config = dict(
    hidden_size=384,
    head_dim=64,
    vocab_size=8192,
    hidden_act='gelu',
    positions='rope',
    rope_fraction=0.25,
    init_std_down=0.0,
    learning_rate=0.000776,
    beta1=0.9,
    warmup_steps=532,
    decay_shape='linear',
    max_steps=8613,
)
Each number is 500 + 40 x the weight over its row's rms, rounded and kept within 0 to 999. Layers, rows and columns count from 0. Numbers have three digits each. The size before them is the row's rms in percent of the matrix's.

# layer 2 attention query, 384x384, rms 0.0337, rows 124-132, columns 0-95
085:504491418583518457452560480546462483468468566566530480500515490484458503493452520470563529507498498448408504458513457455426513558555487498564475496478552486481460448452487523566545519486489492555550496544536449458445576456507555549538488433481455508516484519493471582512512615523512484482
086:454541439553507398552526529544468558482462447496468446573528470521430506516424498524553512459466469517472499524550449462485487525542534566453486463517500461501468466530485497495480533460459513487480467455597442511552516579480472503504520445540453469546483475490548546531492518513535451488
092:540471465497539478432470484538452517455502519539537467452513486464531521487553561480553472472486517473527529518511447438460579588506491524558483505495500498478470491501424490459560535540500453458498412522521469555562482475499526499470493484501501479455567476498537519481561584484562488472
084:446458446523497526475519569504474544465502525529509549469498480477450518425507508581511511436558575491508524503492534495453538450523437534539521577520404504432500543540521547465569515506528440538520489495543467501484531468481446446441513545524476517484521551515554544506569463476466544419
089:450525546532511517529508604561521482481485541540524484445502478505570494513492532530469567489595497515479505466471517471530412483549490528572537505550483483532485503501526591457573528480512483533463468408484550447486513519431502518530494446503483486475464466519498464488520466543534430551
108:447472465509410517439478547527541506517484484495524538464563498451552484556526510529529488565535453448518508559459426463580590517486559456528506520497531506487523467556547510478482488427519532571555469503459534489516528552489497464478465486459493479542513540472475564474584523499474504480
097:537462468435419597507515477558545492536516410453491468527510507476524493484462533511562528446589440501535468516525500458508481552461513478434438510473532510475509512569594493508498506425530579507536500542429522497480452515484571556504512526497409505531548530462441487519497495449499537537
098:537489442468445478522489493519538530569447463484493540484540493522588471513455505536438485502550456533515451498534557425489517550449523478476537488437430554519447471504555537565445521486525538496497488590501474538501475480507498546595476502476440490558507504504501488506544536437526544545
109:467476520501480469497530558490429519415500556532533505486459475566404476482524473501496484461470565520491571493468452537530521509500478524565492511544548447543534479555488493485506506573461442492480492455492482534496473529517449429488490510487556529459469462502532510508411542608580507452
# layer 2 attention key, 384x384, rms 0.0329, rows 124-131, columns 0-95
086:570485458478509484509553510470546539552534566517457469517502573568497465466499504575478469516513520501571463434526464429482519512519550502546447490471565509534478473522516478498453531513525504500486482503453486484548383527425489505483507460568500509491557494430499457493476614520541436454
089:559499503498421482461488567430496535542475484462551469571505527508537470475528452587462489505520523401542472494529470547548505471541521460505523435549534546539448458480481470511508492492571535486458457490474580511541489490483457509549618528572527494553507505527502489454455582460483451413
093:491481553498461495551528527501556509488499518438529504482480558438491472439493496490518483460458465508500454524426502484503440524529489488394522510517558576487479468508491520498528468530530470545429532428532525465506460546527546458390475478550549453464526574402540415469471504520466521550
080:511611471478514534517488480424549417555546486501461465453443550451533576488494549478511447481606475469556441550524483488534489488500440504446537547439506468527504517445501437491491527527545504505562496513485492493444506468485473474457538571540539534534503514514482444523525457487427460524
097:507505510510534552495567452535515551468523479438468490500470514502510518509539504496473587560585526473546492459495461516545485525457490492484497539477504524491489514424510468501515456458541515494496478521538618472503566428502428524572475527529496460494475483465492494492465458543489455524
094:462513497493488509524458500434498483491451551469570543495513520533562557490493547499469504523452491496470483471512487504543534527544522499520533581506529559446477429492504440487571535478508503433481494458457383488510484470440519505452496469528514576498572528549547490486442472517514543437
097:602502481540511498535472489454530522452520536615587530512407481480478458442490464503543445521491477588435470525493506535507524486578501520451501494505506557456488536521441541515504432549498429500489512521567486477566531521461551553486491526529428578540440472465525536472536517438543456547
098:547503527447415454504491524487442572533461486485544494521505446497488470513483429536517484428421458544531515491525487471524496429605531534448562451488492506563424529518479453493497519509455521564513552440480508507480512531482528471458543485489441466496440459424580478479500522513471467521
# layer 2 attention value, 384x384, rms 0.0247, rows 64-127, columns 0-95
083:491500531532455521497584527408551507473511542537440628470565490540507522483509476563568459538524449590530533586448467505541563539487563521494517536465542464475542472579561533507489472555541473489563498503445476476445514549452494519581532549497461514583496482441534496463535447498452538470
089:406551504501481491491487489481516493540537517485510562413439492468506577470570557447442495428464491469517478477529515481505470500527493528477554453485514460477483506508474467454488468472533442428500529528571610493526479489565489506521496425547467445455533531527531442531430474567435540522
086:441509499458527521545480490466533473449508521497515473433471519432438496514533423491550420465437472497524524452500553541413507425456516451480529532566503459473500498505469512513529489524478494463470494450564528570560448483510532460445442523590486520475559529527464488580487403526493522497
091:521477439517552476488444569536473485459499482484566544435510400474521559470470552490590511507502524518497501523470477506512509459477498518477473496502553558499548537476512599472541571485496499481490537499501377555507377470503541459532415457537463455516518475435492446461440472489486486586
098:487466538495542463489501580492536469439539625544492430499543524540528471524538459418469484487574483520437506486498553438443456497490466553518423502494519525485446463577564509483491484510479525519491486411535402490545529500484543492395555511476456469507494496504505516540512515476518492435
088:472471488506468520492536493485469495433502453489539492497499432505492466518524467451456504554511516471520501541467540537483468534503590481525539519496488461531414483450493548511458510475490514565414527482509535463519496473533556465511591504590483515450632452444420485484473438509513392434
084:550509551517501459464453562490563486502563458513541465503492570404490474485514423528429488523535410467491493465547480489529547531524499511469479411550432528437502465515591447462470536550530522492539520513457454511485599480491513589507526467491452463470564543534513454485495476431528483464
079:518526513513483605441404545452511527499541493528492481529507469505460552566427429467430476551518551456545550482418552540516441547500472488522498515463488506480405542425498492449475505472494492437499431503477542491518479502432529500466514520473531516514456508478458537494461460497573498521
085:570502425433537572533556490507491508534465497464428529476546459498462460501452486516484498449521454528477417425472524471472559500505521507464499547527480528479599573496533437416476508517482454516397597557517458523505446515498531517490548520493488547529468479503476528468465480484494583517
088:480504493489615500527527504511533493440479553549467509466516473485494544502504506515516553517486504496486504504484538519403498479534457504487456527567547430593439508582521485524490478453482550528488535464551466419437481460502442524467585509567457414540530450512501584536375494506538466441
091:467539533527448463505458441513533475486473455500596534538494498473568513517538469496538447518504555507480501527494470483492552442506586566499541510523454415441489482470500458505506482496528483535463442447507522529476517464523533532538558456494490463457545535450438424451430474535489483511
085:469504509468464556464548496477523498568506459502546451507461517498520460452501520532533433492492410466538458483552489467601517516583623528520501538527517397439435493542472480576480606561436479502514570524449457506465504508473457491511483508523503459553516494524501489459490483509477485503
085:484495505524445587463530499463508464552440442488545511503520517510486474537486544556518549473537533498519475481560477535522442526453501520532442557553534474497504516543404512489449455460474493501545443543558595459443513536449530448447489489501521496512463544550548383441500470517490383520
085:532452491475494431499585508448451564526502516483499582524469515470455490462504530523516484499471519491522516472477471481489468512528579492492503483541326537429568534539551504537481544570497497531434566568458467479474532516481496530476474517477550468581474562440526475505513453461450388395
085:533489464507445519490543456482504558509555530520563478509508493520554510545448526492586397526518501442562497494466479493530533470590560504507511508441503536512477536532449549523502541518565563508448537518490453534452484511530584513531487532539496526498553458481519495480501428510541487476
084:537496457546476478480612415570474426455547576542467489526449485529561540531523464500511525506537552551477488573434488520449501497490453504508499487471534585470504475532498537485512512550474560515505671499506338561469479483485570492448620529484461458461472497386467466476491505496543430494
087:479518480536452518487529560470476538449464475523560591456536456468477550541486503519449512537467528524503481498571464514543530523494416495542531520450542536545448526461475460500524539496526480489538402468497485515470504529502451501573558535556492492479488490513453485579550498505451465510
094:486520475492518477515506541451456510565516507412508563479519488486493580447480592501512531530491507487534520426467481565520540440475497530525536494486470462451544512494596451580490486464502564601419529537532495533501487466517500544489422487518438510499511531502473445537449486521427523570
086:479531477493435472530513504546584473507462477535438438507473548484505415558513442461485464503494503523479514517550515504559497492482494515485557492476531466533401461522475549446451534475427472476540554523533583496584440477488535512464400491481503481518555500503546531419457583436495516502
090:490487465490475511480528517507516472562448504447562457487506487484469501471543526462482506475445528451514490578509550520523502533524439485529482485524491418536450504534463526480483493551505548581500411517506530478537533564504412519494528458480498500457528534533440471532508541448544513542
094:523521465523561522518516470476603470471520477561522537469514537470534496534524488469516530456478522505505498518499486503415534536483447518528453520477568523498485521473514461488463486562468512524524544608502501511515512558518450503518456486541440434508418543446479550454476432462524445430
089:473497438460574537514486442477515456566475482492519494566491502474444439485462563523473616464495528491476534507547462486463532562429476495470558500534502521457547451475538463514515500517504494499541457497504549513547459463496563453555523480505463552470529448489480486516494526502494467475
087:505504466429501463459527426497500487501487507419512504513541487520539554460523503451488524503518441466550468473491574513481521471514468491468519540483470551491569596501501506555465463457541525539474572531579471482552506480510531533456485519464424475544469560580548523493561505454394540608
086:473557542465465500483553467480497488499505510491570459489564516510483507496536475480455555527456596571504553465496459513409501478499569500515526564511508447485532541487553506448499504509496503491504475515570479446516479524460517469514473506546463545511463563447446540531506436504499456456
089:559510536462500515499422510454486500475459537457530425487461558458500552515452521530550529566527530497545514512442510470538544548541505514430500501525487549414488519522475443455485549478532484553477482405485461485488542516448523507510502543475601524525529523532525528496517470478466488431
094:472414517497455520488520486491422488525517502528473547441517480587521463532464503526525572515578482471544499465536516503521512462506569502495553486494532563531528512483437380488489492514442498484453467524487379470497504494471518545553525530507514520456474469535491457500626524509565524575
088:507505538459441479520539517441524477472529501479487487554563447450505482532511466463485536574558509447557531541465471586473433491546467551509507554470553454504515551496530443533462480460513526515443480447535470492473479493555625424487517497481545522511533514509404501492501417476447475468
091:480468541489507510473450529488522567559466532509483439542473536504468469547483497452493479476512435452403487521539475508614463516496498539417569501539494486515459530450462482433492425523476450502569489405444536520536496503499420512469466525514516516460569503546473371491482554522480444559
088:487470467502474497496425435542457457474502491496525487514483515443460551523444500511536523492496492438457525430471618504510486517446505523422480465475487473507544532507503486495474517434485505510527492502577617500553469491468473553456499502457497546464564503556526446544459456545504504507
091:561460495500575423536477544508449464532545467541505520506515487536505571530450502613530535535554530507519480531491473507507493493534502582480417516482497539480564551457430442587411505517501503545447539452421465517482527512544467598518360513479536504568487465538533514459511486525519425559
083:581505464514465454550443463483418552488514446475506507463485489479512448552476530451466501500462489484498435502427542560521432492576545446519577439452467531549410452512522535445489542474522494479454487474482414426422557494502518491463457513483525494474505433509552507509466461505483491444
092:514539499547529460418524527462519477465557537504534461478458531524479431479487518512502495486539475480524488433480530511480483502539535555485520522500476536518480499451538514521488480586510511528499583469483454476484455493563474512443502463470538514518563526514623493461488488503499575427
084:493510499541526539510477496461588464539514553491448570514493438488474518483556461461476550452483424522530496538452549446517526527488451598542496508486453497575520510481481535466505463525420422463440539485521516476573522456521466495447501493428507466547491610510546570479513554558478554480
088:399530473495498488440588483527569606560551472463509510545441479525515506459513530506477520558503538507501467440537539509420533490474497541534427592443454601526481647436551524514514428545617528487465520468521482489479503486514450533489517491533421517577513490492550530463514465467532435517
087:541497453555461408519423400503525459554481514498476462483466469460512461509485576561569435569522479483565523480502472488513459577454517486549474450504484576532536558576440521487516482492449544525558550532497445484435496498503517560494447522525446496553424571510537473454502521489501482554
089:453485544483383423521530549513563484510498458475512499503487523493524453476572521462461504450481519538470521547434535511545465483495446513516496446494475488474453473505471626439474476457518490493466430456462549483554556588486534500536491526469510448470529530505426483518450520450466516453
087:474522528449526493592481487521577477576505443486496547463523498456559461502482470490466564462404518442488555480483507522496462478454512486431526511515441534483521551510536519556491526501480559492461529532528495556536589531543454478513430512492471442428482501473559403510484444483469554488
086:485509479472559487499508399473502469485452496496478410478494492470488550501441462482473521538529559448488479449507533511443509515473502587514509533495441467477431469502442563498467485522507527537448435468496536510535544482589505522470479519460575506510527534467558527526467515446445509429
084:406564474455514561490495512489542479566384460493503526529530533449515538467481529546514491480496440493509548536586501489487453474462433522478492525406427521505479460503482522514542514494470481503422474523539531516536469517552434483464545523481462455533496488493480416471476489507506542469
090:483488522554552478486540462509489558552557543547518573470467488506491519444513450528493434545497563519551501570526498511480554543428531550516499465499501442517550485519466536549502443474518453468483458463492493503525513414479554556484421538518456557476562501439489554466521562551499426514
088:453527538436558514530530481463470497506506597458554464526510493495520491478585536434513525473537579465430497479582489518463461508516434460549535503509498507511536524491521548500520488447540454521462531496567547497475486483523532452473540487485497584499527514513435471511532531510531549547
087:555436457523535480529477486515496551525406539562490624509520501488564517533474513540442526499507414570457449421464498495487472501516480477594463464536469459462502478557519510485529462542549515599597533513460452450476594533477555521506516496518465476515435491539510557455579541435551509495
079:560495484548520478448497459472473461492500567444506471479544485466486482483459539408471592418469475546525539523444526503505508584529513470552484523541502496452460481499571591540470577560463502556541618529472511467460543492484413523505428546509521504510501413441492527552559471492488413450
091:546446501479559497478468443430516485501474490518532511441488532451539518529524520497456530576473575477518471434545463438528534528511558488577535497514530443493489483495518543531501567485384482511492491555458412503512500466527529438507472477519513557467542521494551504510516580520582453462
088:501487496527435527466426543488545504490538519511463441500547466516473563517473490531524517534499551485493471514524538510495518517563478486508568509440515524516512480498477573490492515408492502497472476489478486524531499473462508505580524527555470566502523417522471521446478536585528384494
085:473436519506467519554582547501477448492498537545502545488572461532497504433541449521511398541488444503482500524546472454568548547445491450560498498488443560532507487489485568486536489539592543540506475443444551536469475418546504522608513458523536486460441434508501537496525559544544470479
083:508461492483459544460531480466498464506516470517544545483560536481469474541488541533552479442610517579473509521492499537527604572520471511525432464553540471521559501516543469490450443497452520502483442456575612522521483522493498477558547529494513530473531540539418511524508488478452532498
091:576591564511484486538485537514562508495518446551507443539493535446500452493462484432532437500484498479520502602539534538613430501497496525461500454460475508539435526465454530501457471459513483496574545489587465449577532519514518501449442523516512512517575521543497524529442458455596466441
082:518496562538538525500498492491464481435523522575437558483474500484531375469505465428462556443520439487476484502488601471471502487509526515450510526441540456521488469475479514475576447552507471476479437482487504429552496492505489465582516516451539495523565471487555484477566558461471518466
084:430472538586505504514528514526530508530509457503465589452522521445525523445461493467544532502480457488524442484587474426519489484522413467531441467501467474506498482478516467472575486560459499512475469522488544536528494514582536483511427528537555427545469597540435421482499458482494549467
086:506442476532582561474446476494529454465506561539498517529406467466503500441454513520544548490554499485488481499564529462508421525513427550574503508489463449565463470530591459461540518520520505562497507542546508535578515480543513524485391551466528491574534447537495569516488556473543488495
091:530532531467422497513427496559437519499450414483489492488587495543503462542514527531491479484578485461473540501540536528560517558559549439424536509498491544507468471535405526508497543465530525477462526482558485472520484497514455527485509484468506548489475427475531446497517529473507510471
087:568468457495496431496434447474490486454512571445532470492484433492483489474474529517541466502537472521498474584483496493493451487494539525531552498559546437558472513441545591450500483495468441462480505450434487510583492489498503546489528461517490586481475517498438482476515475550410520466
080:469522497487474523467470555545547515560488529510410388472501517488497402546514559470569549535535465464471512436537517504497511523496537477480522486463427447461500479529510506536515527516444439457481513506433502473483421537522501477470571536499550511474565492518484507537546549556570540449
087:489496487490550544485476475466456434475504539493475483523470499459502471532475491503522504490463589497394497478527507462389512554486539504447511503499492428482428509533505525530477429475530482492456438512564551509483478505522515533540432462536533531462533503490525525500472508461490467471
083:493549494470525488528492542450549436508530478529476501528466436505508566477530493499425541501517498523448513555472530553454430448542489483475500564520484538494478484419471471474501498461505499448483528495524478526518498506479437504477595492484487544527519544516462473417461503563467529516
090:478555404459565470515498523624493494417445446576515390488434466506454509526553494510511529488464516521527459465530485574475460518484521572471430531464477449491523488405437510429452535484544476523527460467547526500510502518549489538442444499462415544541450569526456482515484533530405499526
079:475549557522479489461425479488452525495469447468455497572474464446451504538438532519512497493490546470549481465529529496475441490522585530495472536476474510533489517458481535458479548485501470431437511479486491511532493501491571558527369462515470482495451532513517446543480480557422555519
087:535524467509425435497507434480442542517475626486460544504488497544595526559524475429503479491447510493499541475499510513462423446497435494520493518484499467432538500498532513445495549482452506450506508591482494535500527553583526484567580517456483489527504441514560520527481501540494554508
094:498458496466499551515519526474550441476436530497522526546465490461455430501488523514514447470501499486475451595463499534433484437531508485496544501543452481467457487533538445429539498505487505486510546492486508506518498551516509487554474553450460463520459461516553521398489476475434534445
087:482497517484516547430493480422493466500413500446533505517488455425451527510463572560501554441491428472546496464481514485468509508503500474521520515497389488488568506538569465469527521506517511499555533475506548519532509541503565508575475466542529452439519499520514488472449459478420458511
089:461488459446502524448527465516439535539515601522545454507562487532506413486497468511504461460517471477525456543471518550556437547475484469487499469503595559480498443531438534546561486566579459461438509489520461493520503496546509451459428536454428456465454471466493501489471521466547488527
090:514519553417465547492509477529423526456496461529472427520521423488530459550519517513461557487504524523475496530484568465452474484461488472454459488453490553482510524472469526510490558549426544451451459453556510494473447516477420522559548464475498549451477540522461502521487496467536532500
089:497505541497502562519504419467395496490450444517536545533496533486576417510500425459494512502454558403474520565512485499461457491514431451485500492500456498455513517511469465535575543532535526446541499428530610505540466484450441525535625526549438541543580536490449436505475540506464474472
# layer 2 attention output (transposed), 384x384, rms 0.0267, rows 64-127, columns 0-95
081:468480436461525485526501515522466456486394524460494487601472583497467462506540546481498479582484536480501459455574565503475480487448547484523511523492516479527454447513555447451507481457457498501484549508479550417554507402484481540481526514506476506417472524539426610541416514490466449491
093:485521501589486464557518501537371503524456454497517499518579466460530461501503513542469526534492520513548528555441423562541487436501476444499438519469508520467532495517512574471493532485447543515458498489555433460507561547474482525461464522547437560479509438522512536493469501505456446493
086:519494563481428502434451453542590476454445456495523486455482487538529509495459512488547553569485547556494431535450591460545504504455468481514428525432543550547485532499491520476465508429496447499496516603447478535514453476509450528530542486472564566505471493526556443483497565513540485516
091:515535545405493550491523457498488529453586501436565492426444438548538516514535559571483462486552474536519485523503498474491482559520586446457546455492490483519454397540498492525545486526514500538479383482499482494479517470508480550488500516463509639430531487495413460478514468533513546435
093:500492498494482522470496512491458541569466476548524493525462478448483540557499539527474485498485447493419444510479560512524507528469566492435565513490457493452510541487417553500566560478505452519457499526558558500464535573508445461583537476479536625407511490541593519488528502455525461518
091:489532482491484504474437535456533489505526442498505504473411510551510524540465515550501530462453515601455537436533569500476504480560469431477469533497533532560514473545499445465420455443498499492502542514507468464491525469537429504494485460477544447436488511508530555540499525507564538522
078:455492497542506504524501496491507491533459512504448563524648562488541543509524452521490487530484522485465514500450463530540403544473460526452551474448532508542509528452440510561579494542524542532491509492513515528533509516509532498535486539601483499583491540446559480464502464527477522469
079:517464526504519456550516478501533493580477468542505460493517536447543456492505526511530554499386549506446441496576509567519553525494537504557520517581581508446509505468432478541567497516550503462455564474542495451433442506553443461498515472519482465515528534467555469535512493450541504520
085:544550537503476461526502544532514483572539491612556532471454462539519490547517546470511441521470533533452517575545455450441502521530530462487524444545541475490482482525520489465499445485498440463528372503420500540507493408499558551469528545532552528504546497592489582482449473553501505469
082:505566539529428531509450511505494457538502466515493459503482547520520567565434581519492471468493496488506583516529511458501533589443451564576441446526456488546488470455469531451495483556528519480526552528535488470466483499533535547494493435534488525518450482608494407502563488479474524500
092:472591496479504533439462548502547431461602457523525484455499461552506536568495455528470553516539445507534489516553485434529485491495391479475457522462519498497494490448435474538467459510500497533505467498441524497448476407504523538523485449424531559501496495518509421509547501502533500521
072:504556566598514502531489487486483448552426525525533469484525574512464478493463459441432578479487570517490552584436466466472509495469430490563520475450479501556548463504527485531484480484503524453434440538475487560530490449449542483448511520540500489456511525462485499487442456514555515496
080:503577582514499507483501549550449501522527479534510533385435444523479527506490486570471467451536480536550539453491491494492503470473506539442509457450474451508500422539458471566495473466474491473493459446481409489471471448554459543507513502488475444500495493475475553471495443533519535534
078:456516560450535498534437471571542499549432486461407436475526554512482523497484445557478532398427491476521553490457460468522451508410559468450463454508481507515518506468453466501520504555483493482516466467500535488473499459492453482445585535508502500525517478495475522500454516513528501502
083:450533501526501528422477511536515443473437481457533558466461519534510515575454530536450505544443456491599500493530487524471477517430495491516548495491521473535512466505550451499482526428517487512467516534476555505515510416459503484502510505444525465458548540525444461492498505489550479545
081:461466483552525521519462548531532506562551520418429515503432553572469555490484507512458529471511531517429512510526526477486598557418488471451535535547431425505444414484478500526534507552544481564540432471482499506479546516529451506524540497613481548527524471489460458515520484477442518521
080:513546499504488566542526479447480513417577555490507449467398491442510532510504468478454453446531493605498521473564529520493488483577498485529490497505571536527457487463464467547427432563434546512454544503512453498468489509573526558490496460464495486522478530512494539482409463522492505478
102:520505507502453524455463476562514492456555440515489526458547439540573538511512432491494537432510469539470553520539483414510534504525502452466538417465559550553507482454476475517449434478484465544500477418425539539460497401510504536517542504477567487480463486521481473546493525544511481514
094:460428536525539463504489475488491503479488544552568518494506520491488474512502545465534491537483477509478500478444468532529512496551535596485482557525433499456554590504540491475561554524505452437467496504516472530493540547481518535482464518481467469435476539521582470506564486452509509511
094:475505577533479457486479531528438557531490403493467554502585537494496463532536463512469502456576449521498511510521492546457429437449483501441548430446498499506535497440492491511475512407507550495493478391553479449511491451532534542566527520528482436506504486498508511492488480488515568448
090:529512488510536488527481494537405527490556562486485458473473514498517507499610482508471443455553544441453501459463421521543476492490518532498531465556467477473580478523475576488513447577503496532482505488429489476482511517531489487475555549552499552569430480495451585519463508523451505482
099:472523531516471491471460476497562454445571515505489572399470515479568552483497405491483475446549515504515510459513517509425539427507534561480476506516537508550512463506507509547455462442501470524591522434471443508454452448563463508525507479493587405533467534514496456502446474521461546519
082:552516542462505504427496568538512486474486445577497562512570457522529568476522537544504542536454476478495520586474437462603517542496492451489539423423485517473500487458517525513531493473446470535483447542428514443567513463492465541489496444536578512519487451491485463503482465530593488493
078:496410416523483530518488455531492460483530466473503537505480547448494497475442469533566501478586417487456453496397512526534478456469497516482460433606517568462584539527483515470530526524558486491437482498486491520438530539473453529502490564473428457431448504424502446578472545488466543535
094:508484538507531463434460519505529441398521501490498438441498465441504466541495492508536521550422461485517504482542537560503516480440458508534509555469517560463462471479517540489480500592503440481557530556490557569493469481469550518472534496467487483540479511484526427557496536466483446519
088:466616446458580527447507505484498500507481537442525514482479455472448490469487493491564486489517509472510505497626573536510541576491513485511556502575520456467531461450502601511485533493554553491523427464532457532469435492471544454505480491530537415546533616520455461496490458535455454537
089:468452533457525511470482526462470564467597489471542465451423506447562463552491507546485524402454527552460536486486494502567506540476490446442499533544467527501458420465469503535475413440547496516463487543452572522523532496567410563499578454478546553522474504505487506504460550512537529569
086:541527443535485407548390484484512440449520466507548457452504539519502456508494453602486491546510557429548525448460475538469540509524492484486450560469472481604519522503477519482487525502549531508474392510482497507499469509512550530471489418486444489546475511491508510522468481458495440463
094:458491508441473472473428488513568473465485456565593505451425504533587480486448428551590503580460520521551503512501540500524571507542448473505448499480520505589484583444475475460451491520537427504499519498474500469465484474463484492502510501503522414457493458545531477477461518511573523513
090:537519519435479557437454529499524494478580572510531467460480503478477510529524473470504531490556513540486560424522508466447533548506473513454588510454537482527449437477495552524563441539508456511532520475441546508432444456501530457503571489472527499582460464539452461533505491554465554469
088:408482502511558471484516506480511481533504556476503454505516533508502500538450499517509514546449460540463534530495509525486545418532532548593481586497525509482577563505506487509515539516470529400531561606478567525489449504426497506477495499472462450516527498541536449489586556431582473530
084:490516530507421466506440512494494465532483466528539538553552493496583473548528529496531499509505517462538453513438417476521479508566484492532555520513441445511476501550488511531470495455536501509532429519514565542562533519491526488465461492539485529451454447495461530505514521435497552473
085:565495468540490429522499500503422571467489487506499479556510443547493523468517562492540420554484468489492477506500543487542454495537511467506530488484467515455460556574500512453480570529570521546517420557519523487534515573484500474465490530514483547504541453487481524488513456428555481498
086:516465468518515519513470541534464536561491516565502524510482428570484590518503533509521469437532483488509534486500433458484504455507530465521575404577476491482515460491467479446549519432504508563488441497458501529500582454484491497517546458534520569480533513508457558572493497498615537478
087:463533486469503549479485601520539539452535480474546531455557481624544544512473460560453486541471422491519513533544511442486512437536475496431519485508463429543528442494536454475463506482591438544478496478468534474501471511414475474537481514550566442508550504498530485478495505505533502491
095:460524479512528490514502523446481454470495417517522491508493427491516474485448546537568528574461503469489492503524497532492488491571485465551439507492492526469466561470461481494448522531491539499481536529521497460502496504483480509500511489509486472466501451491546548475496527436570440486
080:528572485523432491464427512521505510479503430562531406458465432598509549520497502587534544450492514437559504462457515470540526498586473500554433479509566483522488539461502516494412556535481468540483444497457450532448502471527518481482532499466491429452544473533498516455503549555545471474
089:490525510511503485461479552441472436504559428515478430505449489467457503535426503519542530401509487517484533540520559460508524456530505481478410561542510518548445474503516523512487518477541480442550515541509472515412480543472463510498510483498525506493466536569501461492527509467544468503
081:541562602603515529482477484505395561479540496506469498457507482496477439451454520480513538580498493497579481465510490567538514551514467419573442474467497471507475452484434488549488492515507567461488457425487496477502501469515548566517551467517497480444509528539508530471527505561539511458
088:502538440463446540521468508557493458510429465517475505569492491452435554557458471447493492495591511516448586427498573430424514435536470514507491536485494489570502473530508493549539527463452486520511487509492534479472480517493443472505493504430569566541463544523475449513488484475494506468
086:515457491513465507533480474538486533509496437532539429471476513494424497424418456528493504569575498477534505578480481520552491472473529575471480442463488501522505507462504473453555535511493518511583501475534469508526503520520474524485518579537490474495496526511527453510479526506470538536
089:488522469455476508520557557440446519525500443519436530507593492488530569444553464460532446553517498504447433524581464454505451528484483509449523521494482434479494544445541496496461529517540501576432511398482557417469471446467471498506488584525533592508482504527507501539477452509493464404
080:472548610462454509484490523554528492513467461476507527454525534482564526569421517554495490492518456562489507528556553491532536540482425491490511485463491479529512542463476440495450468460489476504460508486483585522530463475505516460492552472523550387392488496574540475541520535556530492513
091:518537458445502481538458485529500505517495510471489462482512469524484504491504484481486470475544448560519539525516554520458496490583522577492434504503491450499555515521549465467449492529561512516478583442457548506488536459524542502499502533560490526555531537486558482549480471509458461542
100:524488510469526485465450479470544491447506492506608497551429467460496525545459516497506519539422485541489510498605615512516516512506533485494491574480463506553503502510529443503460481446501447502481558584500491531522489495478481492482512517525572488527481491550490443476525512431494431520
077:518516495474489494422508545486510508535450530474456490495498565457498528422515533449472514408502539484548497452484501474499522455469515514490577457482536513435454581497502490517438491514466506529497495451498424513498538536460507482506504503551441495561540565441474584504503434527490525511
073:469507505476520485513469494524536446484480465481480526438463544480533530514521495427498431506460477426474562539582574500455489406504484536450469473456551481519442484594569467516467488453466452546488619504468503448519474394431569476480465516429534470467451521473542499497511462440442510556
094:473478567582552453463578501489450539421461453548570500514472566479488500527486484509493524565521522488473573475502489594513565429457434488477477578427479493471590505496521499511551561498415503498454553540459498573501508547513534507477529521473524513545468545503560493457552510512448480569
087:468514501449520405509525513481490503507472531529539452565478512453472535520479525520510523580441533536507557507514534515499536485481465473531467562497479490505486491551507502518473527460487482485476563561522472501530489531466534483448511487501478448498486496514508563498483513446459510475
085:549526529512438511443516541439490519423534463498417441492527510491596529510528460493511507534509485458512492494504521473493479512481405545524509519514475463541513499497495503587385438508488564560574518473502466466522487492481530538468544509482498509522477427519478540488402473494431483452
087:534594530487486492447507583479446574507476455569480444528552461527543533508543512432494436478546463515532544532510544505502512523459532564500473512490423455524514448477477486513428520511553504490502536411430464459486545587479513469472563491539519570487478501496449574479485489511456469469
093:443489469509516524481501479483557468522459497459496505535531555490518491512457553544529541558422503454519447483484521496505506482531464555514451557504483523517509552484582507475488546515473502495541501596535551530492477515430512468489509564501461473473511515545498434474553480457493475540
096:525470510484543509508537506500493502465476457532530451534469512462480490557468554478539494525432522495470463495524547511512523539523516490574417603508477546481485557549519470510527518479469454463471506590583532519510502489452481474440485484518508494496531511539527515467484509455531483518
081:527435480507518458523546476461444525488458503514502467566490556475447486468482415481446506509456596489543554506492459550501458420472508523436466503506413474549536551501465489501509604440494481494468536571585475510573510495499480502514452545542495473443514490483497520396526463455446462518
094:501516504470455506456470529426566470497542461554540480516563522541558512506445442528530499523500515541493501472541505445544454416534506499463407579499462480511530509446506528473448482428531468520502593469410535482498481475475462462511495445517505495558498494481517500559482491434535513534
079:482454445504511424516503506552484478497543550501473416531457504511515473523526508535603462458455505513478531456513482541518520555494484463535498554456529568480471483564516453491517503557481400461483551469469484502448445518543459476489476369607559491554539490497498548466477555439494528511
092:485476533470473473528567449494416473481571476506545499485546557426511469493521552463479412481547463506459495508501488480480499522499467474573445462483463549464483443475473507538582496583443486470580483478506570475472518533515522556505459509461481535606427499516487440493532530481490567448
088:496520506484548487466444552513520455489521488539597422507432484533531464539458557586535511536412529476467531499534569493545553538492501509568439599460516529467499510479503492496491495551503448481481466516539513545507516460454510500493511475451571453554528451562531493478504532463535472527
096:463520483459520520524509513439455531528491484411522458482462498483490469542507532472517464507440493525463445514497498529525569562481511499584477608526538530525443539545435545503427487577521463437464466496502489468515476534513463454508478543477458524449571497549516516472579496497527452505
088:484509594526507469478489557566441463563558493495521485458584504487499490503514476500512537541486498514503487509514397462578502452454475497467532521501417486419542404491448522497492491582538537466521511555509497471501527467510474519495545476493515532470486529435477518489539503564533546516
088:510564520517479499479430498486561486496561556469553426390441477514532547554424447530512525500431575596506524474495502475557505491557523498540503570514530498582510588474461531571469464453469459430487465551545491560511458492525424541480483486498574451460508512513565495443485506515526488501
100:473520542562542522546556507509528554517417435547505524520566553441439475490457574500513538539504492460522495467468501520516477498499515505513578450501456533446542562492511511449492534423460575464514468516536479505498519553457515515522494504529483500436506582519522512518509491510456563518
100:512447448529515438486496476396501489452430502481532464547486520478482528495458535524549499492432568490464443485528544488511504466488524476544459561535458514481460523511553549415469547492553493469498558611540487506484531545478427482449462501483458504524487510538500475511543531408500434527
082:474495467548465505496416476531567476451421511503477513476503510486453539485462457523472433574478521475553464363459495517513548457466467536475430514468512521534445549557512517468467534530492492454558515547521487524499432480533561517535535455429461429405453530496539522491543463462516496573